From a checkpoint of a small transformer trained on Wikipedia.
Size: 4 heads of 32 (1 for keys and values), 4.46M parameters.
Architecture: rotary positions, no biases in attention or MLP, embeddings untied during training, normalized queries and keys, local attention windows, gated attention, exclusive self-attention, value embeddings, hashed n-gram embeddings, an embedding shortcut, learned residual scales.
Training: a variant of Adam for these matrices, 5243 steps.
Each number is 500 + 40 x the weight over its row's rms, rounded and kept within 0 to 999. Layers, rows and columns count from 0. Numbers have three digits each. The size before them is the row's rms in percent of the matrix's.

# layer 9 attention output (transposed), 128x128, rms 0.176, rows 10-31,42-63,74-94,105-126, columns 0-127
093:484450491539501473501495505409467502530443484479489471480597551437525520500442547498539518479530525525464479454510474540507463495454478413606525489537455514507445417402523521518543505490532482488437439549475511572520572510550534453527563504522526438498490433466527486484498504488432523534483560474564491476529512479456514474573449420502450501461512543536460488510549486468461468492571
125:524352539498563476522458530470437544504462473563450505435518518484499477514484536454495544558497543509479491426457499483525463499441426453520511443490499489477456461349477486481496487500531467536397514518474497504512503431491488452470522502539511440536509401480489447488519487486453511529524527549572546506426549518452536466457498505481534454499492492472476497528542501473502556456483
098:466610476506464574528536457507504468483466595502461524530504446560506492448468486524447555495516466523551593416524526497520516515510508473432519501446519453506493504506511529484510501487507440489448480497430514482522586471469435474538481459509565485456550495541498479484516483478455554589445451538489541491502526450497500493487522616511463513474561528427499525566553465577526496509440
096:509544443513439543546478512474531539500503483544491460513461519501500528507474576430539476449477497588564484544394560503489480492581517502536423513561458449500521510607415549511519458477495433511503499495539536477522463518452449531497515462500528495524513479478461597494497532519501496613489516485476483515544462475570503472513539491442500452485491468531556478484481475573513607486516
114:481523474496540422546486490567475503458493546501469478508406495451559406443479555502497528524460476482502451493560475501526502494452479506524511542510477460483471518549507463526543479526428592573572516519535559492442479500487533563568511459489467510507467519498490413464507478408535448484492536528422492462561432493514488541535496491522500495537469512446485451495446614442539439506477
102:449511442465461482470514502503576381443542479581488506433460490491524484430505504448478472541511479531505480508494504490544559518555499503515506540525542472540480505592579500496501458555536539527606554520537547445451469498467501479528460494521496554509519557537478513467521537522557440530494454465433483503500504531521517546509547487491499543477461483509550488430409565544518564537410
096:546512493577455480413488516513492484468558502563477513524538492565457522510515463464550465521510464538492455466502493498544522468542546446514446549525499497483530509473524448428459503516480482482526425593455531515605431484509529462477518469544506480501525542454458543507464531509423537558470381422516530460498548479539487519504554516552449553518468534526533560533438456544564497526459
095:500492536541517483422519495579529441450508528498540549484485497559473400526555538391453451482510495517486458549512565457466511496434517501523490501467480562520515569525490468525520418530532582525538488533489511459485515432504468486499490477482463471478495521577441492501537515491526426445567457570492556519540468484481517507539495541476509535549508518490529425570407551506536514534422
098:530523463428416447503448478469602537476500504479542540511460496512496447483506518497507466531510538507519563484477462568530528469426478422458517533543471529564518528671537492494524472506547542497501523435471562502461542553506482526556500445509462460501533468501450500501462594483527456507476492410451517470587495531482545524544495484497484490477447505497485467431447518519505496522492
099:523492538442510546469495473458459469566553517513505524565456520517482477538547467495521553491565453478430553453503524498509543482463481487433538504434560476522418465386550504442463497503493517469399589527566452490512514512515505462524491485509510396503500494512528475529523511489475532506508493517564598519467481541504451524533507611462451529495533546513499514548529464476556443465461
101:538488539510485482480492481489379539547545521512458486506509499490536537506428485526537549486482469502467490432490468505535528541476551461537465472484531485474473467338513537459460541461506503446477466575479507477503526497548454511462480504509577466535453443442530503470516457555384546528518458483592493517509543539519537436533457489529478466475497508477487541556552425483524449444503
110:503540488490509581407494518513540495472508517504544549483529482576510477558472560441460532477574461432595513533570555479516471406479534513458559541528550524478477451562540507504503458486527527477554517448525533454516536488498472458506463503574486388464580580501599447531448508514469456554494481522519515506462486527538498498553488557453497524484476482535479507481468483496486498465542
114:387570483536529476588544533543583419516509543450529467458519560507486573411499446557428477453511563518467529520544477509518517542529505507515492523473486439549544520536480527488470532488518486574528520483497411503528444532437545508525516509431549550508507534484514468501542450474507451476477461493430495482469417508521451529407529484512531514515468531530446477513497552551508485499513
082:523465441467598431567456451530603484488466520536526421431442493432534470486455499525451497475494454511498471518471471527529497557477537541508523565457483404546523443543460528532515482514514519516495537489494480503492458530525503436550485518490489523511489441531473563437489485478501427528526500500456477464521424501469472467425523524529519530467489551448502403503431545562585488496469
103:504515475574521488514534483521557490497460500444510477480453471494521450526535532541555497543532462497528504517501552467534467535503475531483566565526469532502439498531537501551532406570482582435456475505504566494409569474499513458513488442541477545476464542537418524486519528393535533480473513582493526439536432475450558602513483482518468505494533489453503498567475538501483539512430
107:534407549451551509480452510462345537519575415560475497540554538455489478533433472524530505551482461466529482467444510559526504479480525473530475492552477503514470514414475480450466531489501530534531555517581516490540419494484488488466486539505489506491527458412507452477442535496496536523527466408504468478511506501477518499564509412534497501496418523511449501491480511438462486496510
109:471566493469430607587554464487415478539506525533532495530492463495481546461526462526527542502550473510586571431478523524481521464523437445487509429551516443513478499458572487467486507483523449411510548490506537546554519498503492496492444465469526538499566518498529471451386552501494518547503477424503455509487582487524495523518474495495498534434538524495466550459473485527430525514532
114:544497514521483536578495481501481509589467505526466463497436495475485587498494453532456528481528503490523521464485436472517481489529527502493522513528477439534541419384510530508476454483496490522558500525525548524545428508398454520488485406553577484504481494455538503505425500497489538512478529492570492426453417545463515530459498438492523490421470481595461512504504509500530540504595
095:450458465599483442569522486492607390538408451500571463451541497470505497410532480540479459487499509525443481524530461562481443486509503493545506489487474476512551505477468461543530489504546526527566463528503443541431518503498571491577531530419489491500462489517456504491523473441484442462435583490472498476515459489485462534513514522547447454505540543455497454489485537494500486557492
090:407517445545479506539502522491583387467440476481522457464480504446493449387461506478518482481488531511525506539489527496469446478557462467543492502522518452507509497616505510526560466533555559520571532498559471510420503540507526504526459432505480617521492528562455505480519524491549495470489471493449494510475497469563537591522501460497489499504483478573539498459425515502478493542487
115:529411528477549490472525468477429536541482467514517473509493456507513478498528477528568514478482462482483466494441490458509447514531480561470524514534464569456469434382582435491438475510522505494476483524592422515467435454495541513435481526545569526487466542503572498526483444468517509461473510527527560501511490501510507537419505420518557509491506533518479551585587522444502487441519
100:563468518512434505422474474536547483501460493560518525422485475575469530464632537453497476561503533473517463568551444424486549499513536507482501525547505548460565504535528485551521430506514522531582484452515564474449537478490483519482459438589542444525504585498553529545504469539513497480514534534533560468516483505478499521545490571452497477534506498496528487471422460498534547530485
101:508509524537482476509536488487527473528540517401489460472522534447568541472497475477478452479498506501470483482501548486443487535507556479526531487521496579490512461484501556513519573465454414468470580471505484476429485585507500441445493465496508435518494431455515496537445471544560530469489591508532458415540427497535548523511519538409480478515454460599499505536433557471507440551506
090:528488537512509481415501528502553452464528497478530506479435450578507478512496518516530499570516425493511492535505485521515444440528522583426562495512479507473507480486542490482591578544454513469535545516451569415527485517387576496460502478502523451470568476537515455493509547510447563562546466527464544457520501525523451500528512521502567473491484504556568487560507467417490441502510
094:424524533504398492570563487526470495477507563451419572518521467565500497552575450424471524533460575494482458487515526461475461481479517524463466551517488485583469484455603502487472519505512535510451454541526466504512449546548530516494521507512458493489530415490471479460550411477547482459538461500482551480456489491505504549488475549531462510523528562484571537570478563504505439509515
109:513504537538499469452488491510517491502505515589576489501446500526512495466444518488458478522480499548533546574459487547555532527462528547601487513495503451493457530532514498494498414481571492523537506534494541467461523500488508499555542484504511546549424549494522509470562578471477433506459402488480514491525540551510440429464502490530516442392520541483563505453533411588518547440516
104:499461561413479484466473508547399536469509488499479473547592507559490446431487537484541546481510493516446559517505566471420462526574433478540494538456521546504513513417539463479497502500544546461485485575574433481499532465522495507520488544541487515552481505528429410432550484430482509502514461476504535554483515536530559528493458500564449487563515445460466535511522526473535496478494
107:496455475447469488505456467512501530479460437538495594474574461554480522488529480545532495511447478486481543440571507579463531514512535478440488537517484474498517554512545456471488483548562465487568508554506516467483516434477480563495478561553453547574538548574464521440502517463505496546532551522571509501485587487439523495539533505471515488521451534463529516463547508467517612445411
099:484492475481594542483550510486504564496475493452474513468532423516526563538493527521519552518429525464468477541554545553520511484474490496490554529569525467438488444523463547486512537486454471496476495483497478531467495543535510471510470549565501431479489465430548480490353453578512496436471549498558479493482480457527522564551507485413472579491470455494501492477451596553552506505499
101:506538549493488524535482500522456561497444478547436558510522440542467503558506456538456484532497561499533528443508541526479532434473532522472428512569435432581503583531471487437437484511500502495487508557528458530518467435503435500482460453569456601532496448551434535535480459504549511514484448485526527552482515469492511490486442452471511533528488488556495512595471563450475557486456
096:434532492527494557423508502478583470501567489502520469559476522503453421438512580501487444578485474584474507527465506498559507504523496463547485517429536486477469509576557516526507427462542459492564467568529496510459595522541484514546516444503484552486461531582461499481576509531482507501532462519488502523462509545464515473425538550514539460496497547509535543488491466526497429565429
099:413543455512538526494508509480527495540502512505494596470449437530508584524513435560446532563501554478483474452516489544494490427522447529409498490542518439535479518585558536510547519570479547494463448457509534514503463475498520494446466520470482549514471496523487571503453479541531506527557458540495489513464473445441483507500522467425557554528484499532545501584448558501506535579573
080:441510596574512534471599524469523444464543542397557488517503456519596517559530514503471514554477478456506488511497593509525459500488485520496510564533459524499498498435590552493480512524428521497550570525476494502522437470474584504470471468512561508464486514476527511460511515530526469550564518464497464476506446494561562524513481545483511535501482544503489480476502504517596438583493
082:521484399503591577524490414499484552513456476536484470492475510458477573534473455562534505463527557472523509478493415513496501508523552523463504501518519516513564521587462508506500505461543547504507426429506520546514505485477495524487536525502477510493567467484479544499498444500528590544425548466554444518524526478453488438489453440523427504475527484518444507477512512465536607459596
102:473531462453449443542524543512411474506506542522535526532558528514495469487497531442521549491567504451473510509448482448475558534494442481474480520468567499524489473429502489501502511539533533528389554478482506414483531564503482454553491479444473441546529508440524432485509532408472509522587420536536556493433570502533434507501538518513505453540505499405495518503499553521502523444485
107:524485474431495470414488457528552466483554485527564542544452477542524464462545590475531501524502460486523533534519494551539568533503445496511524517511513505492541456524503480477515425503551543499534542537510570459499511494475507488531533491480516559569464609573476544489588576481477495576553449558526556469484524464493500444481571534494509488495522520454535486452571430525547533438453
090:515475584461407486518503477551478476513475473478442498500526486532512541515578491445498520507484514541499517495611569505507432493501534512582503467520452535531493452464592471459473533472509537467506496630527467541498507498543492497503440473590488543529492451550396516496508544504567538449524488487462564480490479517456511563497476469511462516543473492557568486584510502488487437490461
105:506496505527598496417485508487514516571575470536562448553494574502508486473464513543528497523484479478481500534461449488502515556584483500486572534487592545462470495517513547556555471504475452541494510446474508422518560510436499488523511546419484495477541545481552505488541426548426442483498485489467432503543519481560500507461517542510557425499487503504504522409545447492557497573533
107:449496507519496499535553522466494471541505575457530432476461593475513492511517489457529472437504501440519467523536453470495471587519478422537572466458545530452465466464485552576519506488480468535535513452479488518537513585512467529523557542465524448496552535427524484480518427477438499469514556513541478445503481573527475489481506551478510497459506547494491506442546462586595423571524
098:507455521499476420480510494498429428494533540504588444484460522499536492511492513466531582504494450498482522572530471503549472569482518517494487520471570561446504412411538451541491563567528508563536511425457513454536506539451539496501453443467488422522530525500534482476514564426460494551544465535493533459484526537486450421516524486505527512498561535456544509480529503570515447443522
113:555498509482427458528525490504535496536477471527450513494569529477537493488533449494517472475481456447492518459545558522472475524487496434473536491556497555536574497419462528504449522500476424454456613522546433465455488508508455502470501551458505483498516491536471483512481468489542512488501633533532477465481439478504546508533589566414481521539448446465488499495515577412487483522432
090:519528493525464475503424503532492504503487484592490494472572606528479468485493454475576488482470440521446506466525512550471487542510547445480527514422516490459507509437522492462469462489555447510527581583547454442442510458486456591447495485499511528509511533561477434482546445456483494463541553498519487467447578556482473473508567560532546463517443549488512541500560488442489501518440
101:524471525510494480502483540489482503499414463474474502480490494523530504528515486508462483426475490460523551494538551521501425485549500525463558508537480553487572411483453464501503574554419493532555591496460509493557530435409462578492451490502525514494563513500487483473399533541421503517532581521529501551524458442511524592563481514484523520550446475485461479510549505423545507513539
121:572479535512468530515454491515491531516436414555425527456535443500461537540486458514485508486489487500510499461558540579513486486481578490449461505575460466517580524495449489473442536524474458446556463504516464560492437425527468592455451504576490549464540496544426515450479484465531539545433542444483507514486504516457529497541479443518477566468465488482462486497474570439489532494444
104:525521518551499481500454485468485505506540513406538406454543538503577513444460531586454531496522480538515504496505506500486446549509563501552441411507490517507507458520466552494488542532468430486539492482511516493450448577466491514480410447509511512579554428460544517529479539526557527538475525478543496457563482529497591517502499431443524470504427528569469448488430502486506506437483
087:436529465523509519522514537499481492477482553473538522475506461569582534524471474555490438564556464521474437499502436542522465433566471532485494523465484495466475533529556483470622579508433486492460516510453584444507460536440532490434477510469553564488492460476518462436530468498485551521532541499508573447524522531565497489505454476521547477545533504562555444575500548484514487511441
100:464507508535499516473544509495535454537555533444477516503468450573486470505537511460482546499442508557501502539505547540535483434517495504438504565497504471515508454387506405452500435472446474485544439541483504459474458443495518505462528495446475512469511485558453432426597456553492520528501530520413508574527499516531521457548515579535542542479565549532529504444518523551531513427488
083:544486502533497490548541525566449548508483502583462462528484522481456478586472470427455489589473557509554484489474522509528480506466462479489500550479503520533514510462486466476483536490541470486442561491466552482502543561515499527450543564553504417476418449473465536541439498482467455470507424488579482487427465468517459511542532598483414480445454537475541552494477471522497558536558
102:541460532471544459551523566459473475487522536457474486507542483494529494462523481520506541468500444526462447501433557522486438465496462533519569554495499504444493423407441462532452485485491518475505458502542460545467457459534581554446476558600509442509447476472537379493484542509476459494477553519435508522516485535533529537465471428513535521512508515484460553496477419522513427466556
108:518453462416464487463499493401476518496526497467490497520542463521502570476523487528567508466482501524470554420525545503444531510469528456469497560465500550505471530448482455529451518490566549493599521481554501496455526446460540443520563525563485459508513498506509492453485516538479461533509502495542510597453593448462489533527456453469470559516491501502467460469548472489572521457366
094:510539461502571487499503480504540548537480490490483470480479439514490548515508506504554548606508510548522574540549520566589483478499481474489519537545566442540467486536465573516516443447481424531526537603500493489482535487507486484582452493507535463503547532447543460531455568569443517512471541476499513504554490467546496515563541446457483541517527492501522460407465496530565579450482
095:509523511447468497509576470502514503549545465508466514499464423545448474567547491445505525484555545548525528509458560505528547404455473498460536584522475511486533512462501429412434377448466467514540551517522513503469464435472527473485542513471469495494443456551454515462512515602494410497449499484449500548511486481557474508579484538513514529473522456540475481522463512480469537469464
085:519482479464456546476435537447543518528448488525416524496497555478447417426533555482499580460486511507513514442448516514526523475460472460457534533487517559497529476584531464522428533501501532479463444497494484509532563475595436515489512455571446492514483520530474479503415509509534508497495435454532495587427517544522537554426467512486472451518507558417485528524476478515447466535547
123:412563415423528554489549473502564463514536506514530541528496464588458550505482428478538486566534511536492539517503486476481537426575452505443524541512481485522509526565527507496515436513471492471502526510549513462469476472484514480506552501449540494481429540528455519414532445508460517456495529498452580481516489472525444521590518547496485559533573432552558476491518523482561541531450
112:428552488502478527484456495506450489479531547461559535536520522506551517503415502543426495513497523505441493495551465461546451529555535514542355484504446489498480521626524508569518579520451504495516460515497479472469478579462468523518426446478611547485483490442538549505524465461488587521513472485568488474523529530525547479468498507521496431524483517543498468501481499490527451494524
096:498452489451562552451500419498544504515495443578500500500486510492493476533510472486565461505520522499533526497521456468558572471524518482435562555538520566557542555532513511467503432480534560543573533470563475496516490414417507500513541519515439469488547574553467538459502412524518430521482522546551502561496498472457431499549493534528497523446485460511463481454512522435526573456546
103:480489511546609443499529557536507488517497477478471543497587499464506489498537474530496478517477503465486426485466510496480506518398525514492509476465580433520465437346496524483477493518501487569471527512455437509492500454512548440518523499527448432457560447479535398513516537449481515511517479569446478478468526490436442509481566473509569546484488527474437518537549509491508470458477
105:511490421485536483539553474494507475507459501519493529528519472452565510509484537513477451486518479476482434459483472494433499558442492464595533515515472462488423381496419595513463549493512549490526544467463479556525487489522547485484566531564544427482448471505529530518540453454432481485524453550491546460468501408481484534468565474483500538526504523426494468501528493516575445541437
096:529504555561480483564555529503495441569533522428510442474409446521453563473592526447499543476528497550529467522486548526513455507520444501532548524557464511468507406408502459480460460474479524442568509511486547472490468523515575533458469554514477488512423427556444517457522556549475500446434513479433546527543458495523539557529464481496492481501553491517527515518493457511522494508525
096:462531493448558531441439483470449562434516492529517507552577585531557484483447479550517482541491491482479544497493462463519526512523525519459430512482516572505453573621512540576536566506519501536442515491504474455510567494436421491533438473499522534521537586445529450538463453466502495479533467504550498461503580487518501484466423416529508472552469504536511482481499478474475480508509
104:520465544506497548444481483503451491486446503598488529528501543530522437475502558520493485448506469443504559492557481499425480543578425480460519466477493477510473575524549515489546500501483519479479510489464536508552573510517376437537456442484471553518603569470490442517518473444542536534575479498569511480480518543529476467472492481511479468517531503505549457466572500583462552537530
095:496449565531524459480507535538421457529529510518566477524503548464521549501476462532480449538509474488486437466571433426498447591510516515491387476512552515536502510430502540530508556572523510487541488470462501468533506575475522478517492449507477499425539473444561473511551476406458590521474456515528538472500495475475473481460551455511484422484486507550546485524564511492513421515544
093:588491523574497458512537469465489493540494467492543473506535501489572502476536565551505499460523430470487493482505533487420480551395534476584484463452481485455494467388477526496421515510497538491532512496532453486490460490510514473531521499484473436527583413515507537487588556469517478533486543456491487484473524426487552490488587487451510486517476536422476482510545564485512495461404
098:576461553551453482466468539444441501507507486516487467493508531494495517457544550494531543381464466468488467449500585510445478542435516463486515507419500534443513503359511435507452523502549545449522498461536501484483526480488490491465513506557433474512526448539476479478496526529541467518520480421534451543415583487506542484450460474502530498519434564528450535545559498501498492515465
101:490506549496451473540473486483453496467473489477510585507498512516541571530510484538492385443559494452469498498554489468533471541518500558536521477523502512480494499614521497532530567513484506553467583463441465470513501537456459572523401470477519582539527513505571487454482514465509568429486558506547538456539472472501492547445441416508517462552510476554516474540550524482536443499532
066:519464530499527478483500489516368528539500463574495478551494536456455520511468497504541541526480503508497463475488485494507494514504466482475483522531540474499492450287508501501443517501486456482455491466459444503496520564598491472470449538515537455447480407509519500510592524436476538423478489507549509470432507516526472525530508472532479469510500513487492574529521525536453485528560
108:522479515535493437535507489502479510523505489479453446476534553460487487435443524488507501480526501573525505455491461507502467536468522491494479507540563591512455406433441512517512540468538496478463480491450486526472556527636545469415521483525472398497532426499553504526572520499551417480413473553515502478463478496454529468490487433464521451441491534473454532497523511521460458489576
120:500418517498558484468491440509450515518466499575495528437511480558494480486487560517454510499506489530507481446517485513508533483456487473457498474474545444480474513437484512447525476531493506493460502512345519486499501418542490438456525510527482500549526442614441482448607567469523506584518522543489523488438554523458533504492536541477570480516428470462521441521570542522502521500492
094:521497520479500560453492497498523502509545505448437468442483527522516545457508450504525599517430494521522492482456502564536483488536583520486489574461561506485466414384515510477582509440523465488458486491489468484481551468463464481506511523512494482464559460521533436481530404568475427452556471563419473487478513490486537468491534576509477501480490550498477561456554483553532431469526
109:483528448563468542515501463553528501559486499526516469516430444482512497562573522509478523539469504536523517546445515519489503451541487531534524530508419440521577542582487502498530434498502479509511503550534601480470460579423461506493507505459517538555449544477449584517456565539536513546484538467527445493567452499504471432567531589477459496504502493501543511442459487544504586487502
107:499493501460560408543448506421484473474560484546482511557450502494541425418484540490533519509409527494508444520553491481557524460476450504599522499453507469446420475447507443513508484509491581575555512523492497540482516514483547532543489537497532452502457512546511399516504483488505474457484532465430523460551521571502511417529512503546513516529492508430481535460471493498550416481504
106:473482463487443475486464515468540464481520500479548565448518486559552474429517474521460491473470506527507571532525570482507528505515483479492437539444438537558503529556585503505456502535546515472646539527534539493528508483442492517523467529547445515532566565499491485462445526516510470578523492446496561506559515500482516566496516468473494559486481482512536441535498495476544508486348
110:534438490494526473500467506516432505457484513523489453465542519502490520533486489494599532492488500525512485484470453524546501532483466498431465539535533576524476475403468506528438560404569435461483475518483468536497524508565499498489525534571517402446470436512565514523483489531421455420494414499515510552430532467514452483530504418484461523446534512481528592519511464534522535487455
099:532536592475461506455510551504514464521545482482526534483517488537536461505515460493468493482501538473490518509496586456546505548429530515468482489491509583532559511510562487453497520476524477548532534478513515467521463467428409528538454498475468513502492520521458526533435546594530402521635452481512547495488525447505526477528520512491508588522481499580480457542436509469453506540394
106:496564453455442543501469530448633515526530475479504555487423491467489426455542538504441481554503540510497529554475508499517511458477523495532553539539515465474503460652524548518560459490506522522485505477533547458503549572468443507572441428477519499511514497484437455534411543470577503502483435461494474512563472502487532540486521531470503505560496505500490478490462543522489477526456
098:475479490385560566464478500491469470505556496521506551496557563512489498486482370558475548517523568446432532438475535473492553525527489499430472516514579503552510541464531559455510477493522516504456562463525472493514506462519490472518542548500471511485437501557500520460532514478467484474584504507477557497413503508454477522465546559476449577559502452570493467543538525487537521569495
097:464478519460476546511475468478422515535442511553513507460502478496492506420440461554521525463487532509524492450557428495503532554468568493524470575487519521513465486386495572499452507505466522464492450554429468509503544486616455464515514543496545464463482385565476537460578557451519491481471460539537503516454547564465537442492507449515505498501480541482473498490576500530505461518536
103:449543528502474538466493528509531510501504533450499539470554500498556508531514480471496505481531460453532558486501542530545453478514585547429509482559504550574580531573574537517488573478538507491540581492572498456556511511435453452461515547548486478408540579471544531486407447509508489522496550512557547460500480441526466527553481512444467526472525517562478533515442458484489562469506
101:480567527549527417515534560543535422460562576494494501528485494556476543508523565482504498534494474523498447515536466495510532445481484527528467482423531424467468493534462442472489523520464521604508526501476457499502417530429604493477478476494535478522521479493543481492547452471454492561508436537417491470530440535540441496477537537545565494485519553457479504577498520471574457457481
095:494539470502539470531492466526539457481468523544542533532428417557521428495518571522415513484471488507487485550558467467518561498467500505562524493471408436569541463598499532503465469546478561551567540509485513529526422523438538497489498484493532484564477529545471556462504481530475535564511461465494499484554468541471484466470537538504528529503509520478466416477463513480606487476414
091:532488527530537518493479488431493498558509451470553491451480486444541486436512521508543525513486505524489476554523542490593474567446477507575541495471496551494474435447616531493538434530519543474488504473454473514477556453460490470596414504511511526528447541480433488568540551558541465424514508464456473463541501523447617549483471510517494518505478489483444474503496468490539432487465
098:468434461452551475511496463505419512466495432564490491637543545492444477494487498520528474500543500525510517432480530480450508497541526516462464557544540480512434565483410516477485488509511507476485473506524525536531542455568551414470522521491495499476545444533509492452537552360531511481420463506470562543486535529513432497466466447532503477507503455443493529495541532543489545541494
109:496464456464487507553536486477430534509469497548519467478540523484498519466508487553535515442560451459542534489476481517371476499580475492452516504593526451491436519429467533534516457524530502432461537433509478539516584483540439451505535499512476496479595499501506448479500462444488474503468458504514438518512535542547492560455467433486494448462570438457477546492549486563497544464566
114:497486530544500508533504434486422478533419557546567466494452460495504534469513496530500531510469408498565475495571446510460502488467466526504469554499476446524507509414485553499439448588516530547583515512414486525540437521489509475481492490578499508472530470531487548458591575422450553546415456524514483476526440556518515462480478490515524494501527475520526492515554499489582511505530
094:583531493592469387567495515500515470489510463499538508554525527506522444466453564543482485468517446498472490530515506452456489553440460461507465467514493565524494445440528458552416577523532487489537493485516417487534429500486549569529480520464523385523548504471510525502568491487475446559423495459532502479488464464528507499509548478532513479442521505427453480538563540483514470480475
098:491528469586445490499473560464569489510493489470585521492453498521511453436505553495471482460507452511510514581511609507445470462492516510548486535428471469454512503586534468516548480561541513452547488504574475456518461533436514534566438442475500530542574563458451476503453500519565524585457476445471491491561518437567530569503516511503522495522474476508494468507483521508499460489433
114:509410526496554465481500438484397542518432493557539515498538455528506498472507514510500454418488477478492501478570536520502476548474483517463556468505481489504465532393490494437438492566471502507480499516426437540526504384543492529513474510572482561504527477566503484479582529441480506500483534574531551511493560484492508539449501469516539504484472509492497464605606529482521516517485
# layer 9 attention value, 32x128, rms 0.123, rows 10-31, columns 0-127
107:513479528427468511595544531478531563521359512482427482493521492519530480560508451493507443485515512450539514376457488528550515521474451514528565522545528544532515463504462552460497539464508522447514543597483527578500530543502499483490492464500533545529475527499492463509474500584470587492498569539501478497454454502514449483489555489539515483530555524472479464551461503536555559477548
111:500473501474532505419506504442482433541504465463467552527502448526409548550511482484508520521487575430489501476450509525479494432458537527508539605479525504565484478500497480446491479457438563518413550556440516510469525416567518496499499544507509593504556489495488496473507566477560542479532540568528491533486541553467413504521494499507541538518508450448558500576524551498556511514468
094:444587502486474512535531494559491467533540564471492526560503471506460574438446469512457442507471600420511554460500459573494537540570524512490512531484574394480473536510515529477557461508504507474484535441443565441544498474460435529488491431557548534483476511507532501547484545462503494511475519487578546457478501494520562498456499461457547533522470552518464535439526539519530531529451
102:616527509553500481475511498467494515525492478482535480457507509511445537491549583453537483487557418559489521533516485488454491491572542497501420530446477514496492519514484504562461460563452461534556513476452452477476511501488431480493541509440447443615591495497499532503535487506417550524434483508517519468565502491532536477507536521407516507532534486487628495457533451501500491493523
104:496420489584550528522547513520488531463500480552512410494399517444477495499504426554481468512514518509478445466500470534540466565559533487453514491492487431503471502515467475466527528563544459507507449451466447486476545486490498548500398492539534571453463468476466541557534431534534528444464459472440461512469573497516464519428491484492436487465392495552481468488552526502523465524522
107:473536472549476500537476487408536442412487491536558502459520483448438474472487464484461466509468445464506532513522541501509470601475515519522481475509455553508577519537492509534472464496524502532521530442572494485468521541419470398551510560460531535505539509493435532398531505411525485492518467506458539458498423515497484512519596540495497518473449426548488467498531525512502502568435
098:449480504514517478524460514429499532466482398509445515523487500530519494506465487458466481532517492526524496471402550517469500573463490515526460493601478544531520510468481491429484534495581509511547562493551515466535433564509413571453505427514501492451528487488535471480495490541533477511588487487543521472431495475516490495487569432524581523542570517449496515474459482505501615517428
090:504460514533510532424533482580487480465437502514523510439508490475544441534506526537455528514449532448490493504627528536470484560512449468494495526415503496464472500535516492460504492527560554513653517454447558448527471487488491495499526446493543502503509480524481530464503456445486431470579430487469620496530542492482531497521517526466489494471434507445551569491493540476543477513497
095:525513527573473485497505537578513508511513482478535417490475553491428488545490517471483507524517615504512507511641503496496512493553486507527472464492487446430496525519489488526509494488435488526536516500565597541416483568468495558480510489478500574502462554501494575533489487512529432483447495468445473479582482550505469528571527587449463465542497546445510508446484500513537514535561
096:489510513443516483512472486483492497569596549494527477562516484521451414499474546534463508501482548405486486483509559467470509499512561474467554502474527427480415480491555494455527425471504497508470541520484511463494526530501467520557544479536511397411521498518509464461492560457441470488512493527498483508431594483478464525516566590514514436479512448467504550468485589445463490512430
090:465481522503458476541448478498520490613502526511415492530505514490474538437551487499537534495409539567605494464428534579534479472422562480466534498545522506487509442475516522473509490458524504510512588528482538503510550505556486506492461466491586457522557504535478446469490510499531527513507553506523436594490497539485500526492459466578524506478449455509475537543551501449579583475505
109:531514518551491465532504489444532475468535441473547547581526516476495428512466534554471496488514416451453432480484464460516551532469416527442465452513516573426471497516573484496522450438535501483514544484454561515469570462436514427511546472559508462443539568499542529487536511536472454531534508433489546558475472449509527487486493538575547555504492580468466471470485455521480506470460
100:388553507507527550542546513399479460470455551495541522455519502534525547492414431507421518501524495525423546487468468524427486484519525523522446489467482414471430480477478529471478467513500466517497416409481451507490420520477525505551480533474569508480433499440533466499495424511452474453441456485476533494487522521468529472481482446512512525489514524551494477464507411524488461508563
085:514480480561546548489451519441482483553451447511541528428467529477471544509499461598496512518428482568485491438559489448501511474484521541507396523470497402487466499521484498530451437541430482526513438488507491523457566534469474460511530547500488476447571451481501481513533470473385444498407484484411495528498536531467474488544519493428486507495502438477522504480539520523549477493557
115:537446476507525552470541521520497502557449502501526394541445505513493483455507490515502469507468547383523507485511488489565493566565468465490519546479459488531575521531519522547544528558422530471493480466434583486524525542527454509451497494478517525474498460525473532550485490445484499471504513477472521389450509456478493538509502518502504575415486517511512607557527546486456517608556
100:592417558487517484505466511484488519384538386506456548566500485486427457521506525451496461517492515522473489478475552543561496452435515472518494483498468475471503495454525480474497529503545492488564524547600458516457434496545589492485497572479493462519536548527480490467496550545537551470485507460536463552556505543482438493511561534561489476525457464554458447482495497579444486502484
107:453586500517454503508533517533456492473615587449512539581530449519446480480507505445516469490479500576541510472407543451558514497515474530452460471476504499538586564490603472488522507465512489486487532536557456520475454528467502440434516483531540517547449519516517469534492612522516556525502509485484454546505493496521467538476484469514482500525539522446434494551487486577428536499507
110:581492512547527515489507509416455505483520568517501445531507495531442472481487468496481510456521497510555522532478499483479475517497509501479433532500437474526538462434495545494398492476454463509462505472486474557387484558516465395473547556490587447455537522448554514517538505478459496511449508478569488509482498517478488516537473377564512536427487488468484425526528418553470537476508
102:441471471423501536525544490520480521492442545501509505393541534455572621499528435507483422486469500537453517414528530521531508595551443506534469454498474537541454475511448490461536544503509480440530445499536466607497549487447493477517500537488473526467454497482478467486483518529438457458575505508456523450518520517438509516486482404465463501433538464508491458516511483534484492525529
088:488535482453479512471544545455516479436459552497532470462513513460431527487487483527459466495500470514454559529568522493532494588543487460505504542522463565467564545531491515506496451465465484474541458486498442514450551585434556513562474502410525541574520523506420564525509489478598496456520467426494554431608459539499543489525460498537451480475521506515503489504537451523438467537500
105:509488537477514505480470484492497510515508514473480485549469455561478488467423467589522522468466406475520433446490564488483491494469509522484490575566443597567549513498504481512500485525546545510497511552501492501531488442539577550420478554554519495446498465525500481433491517453547496486545550492488486558492524504494470529502448415579516567448517410536451492595524525439435517520484
097:499485508504494490445505506547500487515506486524521468518525525487606486503533503540499504437561516476550546550539520428526437539494479528530501516523499659442560507472479494480453461518494497501556541483478576477469566476441420428550495504512433546545480538466470568472526528449514390528597481485476523474523468474486515522516466482488486534444451472491537488479560503432499521539441